config = dict(
    d_model=576,
    head_dim=64,
    d_mlp=2304,
    rope_base=524.0,
    tie_embeddings='early',
    init_std_qkv=0.024,
    lr_mult_up=0.681,
    warmup_steps=216,
    schedule='wsd',
    batch_tokens=131072,
    seq_len=768,
    train_tokens=1039000000,
    steps=7927,
)
Each number is 200 + 40 x the weight over the matrix's rms, rounded and kept within 0 to 999. Layers, rows and columns count from 0.

# o: layer 4 attention output (transposed), 576x576, rms 0.0464, rows 221-242, columns 0-71
# v: layer 4 attention value, 576x576, rms 0.0467, rows 222-243, columns 0-71
o221,223,218,206,247,184,163,187,234,200,177,240,131,179,157,188,252,113,231,141,237,120,203,297,177,210,209,221,229,172,224,278,257,207,177,198,126,240,222,211,131,171,211,198,227,231,250,253,219,272,259,280,322,182,250,219,240,130,218,257,201,166,202,255,182,285,256,186,159,132,171,211,167
v222,260,216,147,239,158,223,213,121,220,244,249,191,231,126,136,167,114,279,208,193,161,195,160,206,288,217,121,213,181,74,150,166,203,140,208,254,256,174,256,203,210,180,202,139,231,159,136,234,224,208,249,143,243,95,195,130,222,184,230,122,236,208,280,166,162,191,196,139,256,127,279,213
o222,264,216,89,234,192,251,182,141,151,245,257,177,196,177,133,214,187,316,210,210,141,181,173,211,232,226,170,193,140,96,138,112,174,174,171,260,238,184,238,193,218,220,154,103,204,132,149,224,263,151,268,88,266,116,146,151,191,175,223,148,230,267,276,151,163,180,195,166,249,135,296,282
v223,169,171,160,187,239,234,181,293,185,164,185,223,123,263,224,230,164,206,238,271,234,161,170,223,219,142,224,191,264,222,260,156,174,183,142,240,263,97,163,115,207,186,179,187,185,200,222,192,145,171,153,202,198,104,217,204,187,249,196,163,253,249,257,292,174,246,250,241,187,244,159,177
o223,159,213,196,185,224,244,231,246,186,169,175,198,104,267,267,204,170,230,233,260,235,208,245,226,236,157,212,185,252,205,257,164,181,225,175,214,212,108,105,152,197,217,245,156,201,149,191,196,155,222,167,224,219,122,239,226,161,300,263,169,201,274,228,194,163,253,249,254,233,184,208,144
v224,163,126,241,148,211,153,160,125,119,171,243,209,248,261,225,254,216,176,151,253,266,228,176,143,181,118,238,144,192,199,222,242,233,158,169,230,209,263,146,231,201,175,257,208,215,211,143,154,225,146,259,166,240,192,187,254,169,196,139,188,171,176,235,208,217,228,165,134,235,259,184,280
o224,189,101,204,183,206,191,152,105,89,174,282,212,215,284,239,208,237,188,176,232,268,221,232,120,156,219,274,189,221,173,222,270,245,170,120,217,198,249,163,251,213,198,239,211,163,188,104,148,200,142,191,150,222,208,180,204,223,196,186,153,210,189,200,228,201,202,217,157,235,309,247,213
v225,196,179,172,173,205,146,180,152,210,161,140,238,193,246,200,209,239,164,212,193,209,290,210,183,205,195,191,218,220,249,187,213,206,224,151,267,208,110,165,296,193,282,211,196,194,205,174,206,216,208,143,219,254,173,311,159,195,180,151,183,238,176,224,225,230,232,196,246,220,198,280,221
o225,147,202,181,178,218,163,210,154,236,156,192,227,187,250,209,235,211,182,201,146,222,254,149,210,174,208,196,175,206,278,181,259,201,180,144,183,233,97,185,279,182,281,234,200,171,224,151,181,283,186,214,245,211,160,240,146,219,203,151,160,224,166,160,186,205,187,282,198,239,257,275,186
v226,187,220,193,235,255,169,163,292,190,121,221,250,207,295,216,144,234,204,157,208,147,192,271,207,120,121,216,218,249,243,216,187,113,192,221,228,255,275,191,168,115,195,184,208,143,190,199,303,194,195,270,158,186,172,190,144,198,205,156,210,207,185,276,197,227,150,218,223,209,138,176,195
o226,147,232,193,206,246,197,230,290,208,139,149,237,196,269,213,193,215,218,198,213,171,189,243,258,154,117,233,274,279,266,209,224,136,130,268,135,282,272,180,185,105,186,123,205,168,210,214,260,224,211,279,202,178,197,186,159,144,185,153,215,172,223,279,166,236,137,186,193,232,189,175,158
v227,224,168,201,207,194,233,212,164,200,181,213,218,265,163,143,277,290,206,212,159,146,233,187,241,192,234,218,243,245,242,153,266,173,165,270,201,186,165,241,243,183,150,170,164,214,140,150,150,182,196,179,176,168,245,172,145,242,219,202,182,162,205,151,238,235,191,279,142,201,215,156,240
o227,240,142,102,249,161,285,225,148,170,207,219,238,313,226,115,227,317,181,253,185,190,183,146,248,191,254,227,223,205,208,168,109,177,194,208,194,174,107,166,244,188,183,184,133,200,129,79,131,177,165,168,149,154,247,141,122,301,126,195,223,202,225,230,264,197,219,239,178,152,166,188,259
v228,160,246,250,181,223,164,219,270,196,243,147,171,229,213,163,132,138,219,161,240,179,265,258,226,197,153,260,183,221,221,217,187,149,196,208,218,219,235,180,163,158,246,210,199,165,205,211,178,156,197,223,228,181,117,181,179,186,215,210,209,157,113,205,212,195,174,164,214,186,225,179,203
o228,116,260,245,145,274,178,232,252,197,243,133,236,243,169,168,250,158,206,158,239,172,271,207,214,216,166,224,132,299,243,206,184,170,230,206,185,220,271,191,173,150,262,174,169,216,225,168,199,188,217,233,220,140,118,210,185,120,237,203,197,198,115,196,137,244,225,149,237,154,197,227,203
v229,197,176,202,233,273,205,211,229,150,164,225,148,143,188,200,102,234,180,215,258,188,195,183,199,222,180,146,209,180,165,230,211,291,144,175,213,177,176,243,207,275,185,61,164,166,176,230,213,160,143,186,157,197,223,234,215,225,212,214,237,207,186,251,142,180,243,244,240,229,193,162,259
o229,199,221,253,194,254,141,232,218,218,203,216,134,219,128,270,192,159,194,163,151,164,179,218,209,205,169,162,247,187,213,155,258,233,72,221,140,237,199,245,265,236,138,222,210,252,185,287,219,221,265,228,249,190,222,225,214,207,236,230,215,164,208,218,147,189,191,164,214,239,212,137,177
v230,238,158,221,144,234,193,190,273,227,232,263,193,138,181,197,177,244,250,196,193,129,154,215,225,171,242,183,198,221,233,196,164,243,182,250,127,204,194,213,155,148,235,175,184,280,184,194,144,204,187,324,190,250,129,187,69,237,198,257,191,198,159,234,232,229,161,187,166,244,249,163,227
o230,243,196,180,105,220,156,224,232,232,255,232,192,122,164,153,234,228,249,199,212,160,173,190,225,217,198,192,190,272,218,181,184,266,194,311,171,215,185,190,204,159,225,230,122,248,190,210,155,178,249,274,192,233,97,162,123,244,265,248,197,168,162,239,208,246,160,221,227,288,263,141,278
v231,262,194,101,196,241,222,171,205,152,253,103,205,163,219,196,205,157,304,248,211,185,164,149,202,132,142,166,208,203,170,155,134,244,220,167,183,263,275,150,165,235,209,185,250,192,250,181,113,195,206,202,141,177,216,179,182,194,179,112,220,199,241,296,214,221,182,246,210,243,210,175,243
o231,224,195,148,207,227,191,210,216,172,226,141,168,131,186,201,195,149,319,201,195,261,162,127,201,182,134,172,189,194,177,130,123,220,198,140,189,256,303,149,205,233,265,228,263,222,207,203,178,210,198,183,192,192,205,178,202,186,252,150,274,160,248,285,198,149,198,256,263,249,237,104,201
v232,252,261,178,246,212,249,242,243,225,164,228,152,180,133,85,276,139,185,231,200,207,183,240,179,289,225,183,171,221,214,219,227,187,144,196,224,165,300,212,134,234,169,189,183,208,192,222,190,191,220,274,182,153,210,203,164,200,230,183,238,174,305,225,236,228,201,151,210,221,186,223,172
o232,231,272,182,187,189,275,211,204,216,170,227,155,239,189,126,213,190,205,255,245,172,178,278,206,271,182,221,198,212,189,232,137,182,141,190,196,148,283,242,143,274,170,202,177,161,202,192,205,218,219,237,222,152,204,236,162,171,178,195,262,142,270,269,182,167,184,126,201,251,186,172,210
v233,247,184,217,189,222,230,226,271,158,188,192,196,161,135,202,265,132,240,164,253,190,177,205,162,254,238,194,194,209,218,228,233,200,279,184,240,63,182,181,263,220,207,198,232,238,161,105,164,204,145,223,243,220,229,117,122,170,185,192,115,196,218,172,256,214,191,223,198,181,265,224,226
o233,205,176,178,180,240,244,202,241,131,185,224,192,210,160,186,254,150,192,173,241,153,163,171,151,240,234,183,185,185,265,235,208,166,229,187,280,66,178,196,270,273,210,156,224,196,228,192,128,140,148,213,255,222,244,81,125,115,123,135,85,247,219,198,203,206,198,249,220,175,249,187,243
v234,217,261,229,228,199,166,218,215,225,193,143,129,282,187,167,228,213,192,245,193,211,135,212,229,179,179,215,159,158,191,251,205,210,256,185,204,175,218,209,228,108,211,227,170,185,190,144,271,234,187,234,198,232,204,243,144,220,208,220,195,194,72,174,185,151,194,250,247,158,218,203,196
o234,240,197,190,254,221,199,194,203,211,196,191,214,277,194,167,190,226,180,193,197,206,137,154,214,123,260,237,166,144,205,240,163,205,259,208,194,171,247,143,208,124,203,209,181,155,192,151,222,209,188,218,166,215,224,252,197,252,184,195,181,250,132,146,198,164,242,213,200,153,225,265,192
v235,206,120,168,173,214,232,240,252,232,180,234,207,209,201,279,183,207,104,261,161,199,107,157,240,272,207,203,260,189,234,251,148,164,230,178,179,243,209,190,136,200,219,175,193,199,166,151,167,231,214,177,196,285,186,141,255,160,163,250,150,200,250,196,156,240,236,154,195,173,215,239,276
o235,182,156,182,242,225,242,222,240,285,188,248,186,159,200,255,180,223,149,222,154,184,153,140,220,287,226,179,252,198,245,272,249,150,238,177,168,196,185,249,165,235,212,235,228,180,168,172,159,208,232,198,199,277,196,122,253,200,155,249,170,202,243,206,216,236,197,213,212,232,210,198,257
v236,216,244,271,242,127,260,215,38,135,190,303,178,190,237,124,271,237,217,189,256,151,139,227,186,135,204,211,184,189,226,117,199,199,190,158,200,232,224,171,199,200,194,163,239,238,165,227,113,160,232,149,202,267,254,171,212,224,214,167,209,228,193,256,251,185,195,215,227,201,204,164,151
o236,181,228,244,205,179,212,261,0,115,137,319,141,187,224,130,242,262,211,230,205,177,154,215,186,146,208,185,212,147,264,91,174,211,225,118,186,209,214,128,197,213,130,213,211,216,215,212,154,209,228,129,223,295,266,168,216,182,237,141,216,233,193,177,255,191,203,161,260,232,159,228,131
v237,184,279,154,259,251,205,160,263,271,177,188,286,250,118,221,181,220,166,197,151,232,226,211,206,188,170,229,175,220,196,208,171,197,241,191,242,145,190,176,214,229,212,241,173,264,207,229,258,186,206,151,152,193,232,240,254,242,227,239,172,228,252,160,265,193,166,181,244,183,243,154,203
o237,185,232,168,269,240,167,216,251,253,156,202,210,232,184,204,193,256,211,201,164,263,191,182,227,214,216,219,201,231,177,207,166,208,250,190,233,146,198,174,222,233,175,218,133,256,193,198,269,208,164,151,200,210,220,229,260,222,261,254,171,183,239,158,234,194,144,201,249,174,273,209,218
v238,177,207,140,222,153,182,202,198,202,171,163,197,184,136,190,207,235,189,187,224,198,169,147,245,216,163,227,206,219,219,200,237,190,210,217,217,260,181,270,207,170,191,189,188,219,215,273,188,182,215,204,169,208,227,157,204,165,239,192,200,201,207,191,169,243,192,248,186,196,251,143,189
o238,227,203,89,232,116,247,191,172,191,92,206,207,204,191,200,193,177,201,178,219,156,178,240,287,159,154,237,194,209,231,236,292,191,246,209,255,189,178,267,195,151,212,229,204,190,219,234,207,180,243,204,52,201,201,166,139,183,167,190,170,171,205,175,170,210,240,262,213,203,224,186,212
v239,122,138,170,240,222,210,164,204,212,203,85,247,223,131,302,216,242,233,237,248,109,221,225,138,272,249,197,248,186,269,148,190,191,184,187,181,180,212,233,113,279,216,248,235,244,191,191,193,196,232,130,186,211,180,235,207,221,183,213,176,217,137,178,166,205,170,183,177,212,208,152,96
o239,152,110,224,232,160,135,180,160,215,150,86,219,205,137,265,189,277,224,238,271,178,196,171,116,289,271,165,248,190,255,153,201,186,200,162,208,168,215,190,137,293,198,253,219,228,193,210,225,182,254,151,201,218,209,251,230,203,218,243,162,190,142,209,202,197,157,150,192,264,173,141,146
v240,256,276,167,198,198,202,207,255,253,169,332,197,171,199,187,249,234,213,254,277,196,206,104,174,202,144,189,149,261,187,245,198,181,316,217,226,266,242,302,248,173,174,165,202,288,201,169,253,173,251,234,141,205,120,204,197,175,208,216,194,235,207,222,192,195,195,204,148,213,268,167,268
o240,239,252,125,270,175,221,188,229,292,163,301,166,201,199,232,214,222,217,241,255,194,168,127,182,234,174,189,165,254,166,264,243,182,253,191,156,230,227,299,258,167,225,250,233,242,191,167,285,190,211,211,75,192,169,177,150,194,236,224,229,208,202,234,205,202,175,190,180,210,220,157,234
v241,195,192,179,196,182,170,205,197,273,259,186,224,290,227,264,194,201,227,181,227,188,248,88,188,164,197,202,205,250,198,225,203,225,186,224,163,205,160,165,209,235,185,291,178,242,236,176,216,240,240,230,162,201,186,181,178,198,172,129,176,162,221,213,199,228,263,209,194,195,171,188,163
o241,161,251,234,207,212,153,213,173,236,210,191,165,241,131,259,198,185,201,178,166,199,214,159,213,202,207,202,282,174,212,196,266,222,120,224,174,298,183,189,239,221,141,225,191,232,213,269,243,259,300,246,218,178,209,159,234,179,244,181,184,152,229,151,199,201,231,189,182,204,221,137,149
v242,179,206,210,136,134,178,218,146,200,210,263,236,185,175,211,250,209,237,124,132,218,230,375,235,215,204,243,208,166,225,238,163,206,232,189,217,158,194,211,152,204,205,262,159,241,209,234,143,230,160,240,166,221,239,180,128,172,227,177,191,200,166,252,180,220,194,141,218,176,271,215,204
o242,132,225,237,173,205,170,204,171,175,219,254,174,224,124,224,255,179,209,150,157,161,215,278,259,211,180,182,224,162,260,172,250,188,163,249,162,230,202,220,230,249,138,199,217,144,239,268,196,213,274,285,233,231,201,206,203,135,169,159,181,202,197,209,176,267,199,176,183,174,199,169,188
v243,180,230,185,193,210,163,208,177,209,262,329,221,207,159,162,188,162,212,203,200,187,216,214,166,260,229,219,229,211,243,208,189,260,288,232,212,204,211,188,165,141,169,283,219,210,212,158,161,182,153,138,222,180,128,253,196,230,184,240,209,181,230,263,206,202,251,224,237,166,218,190,165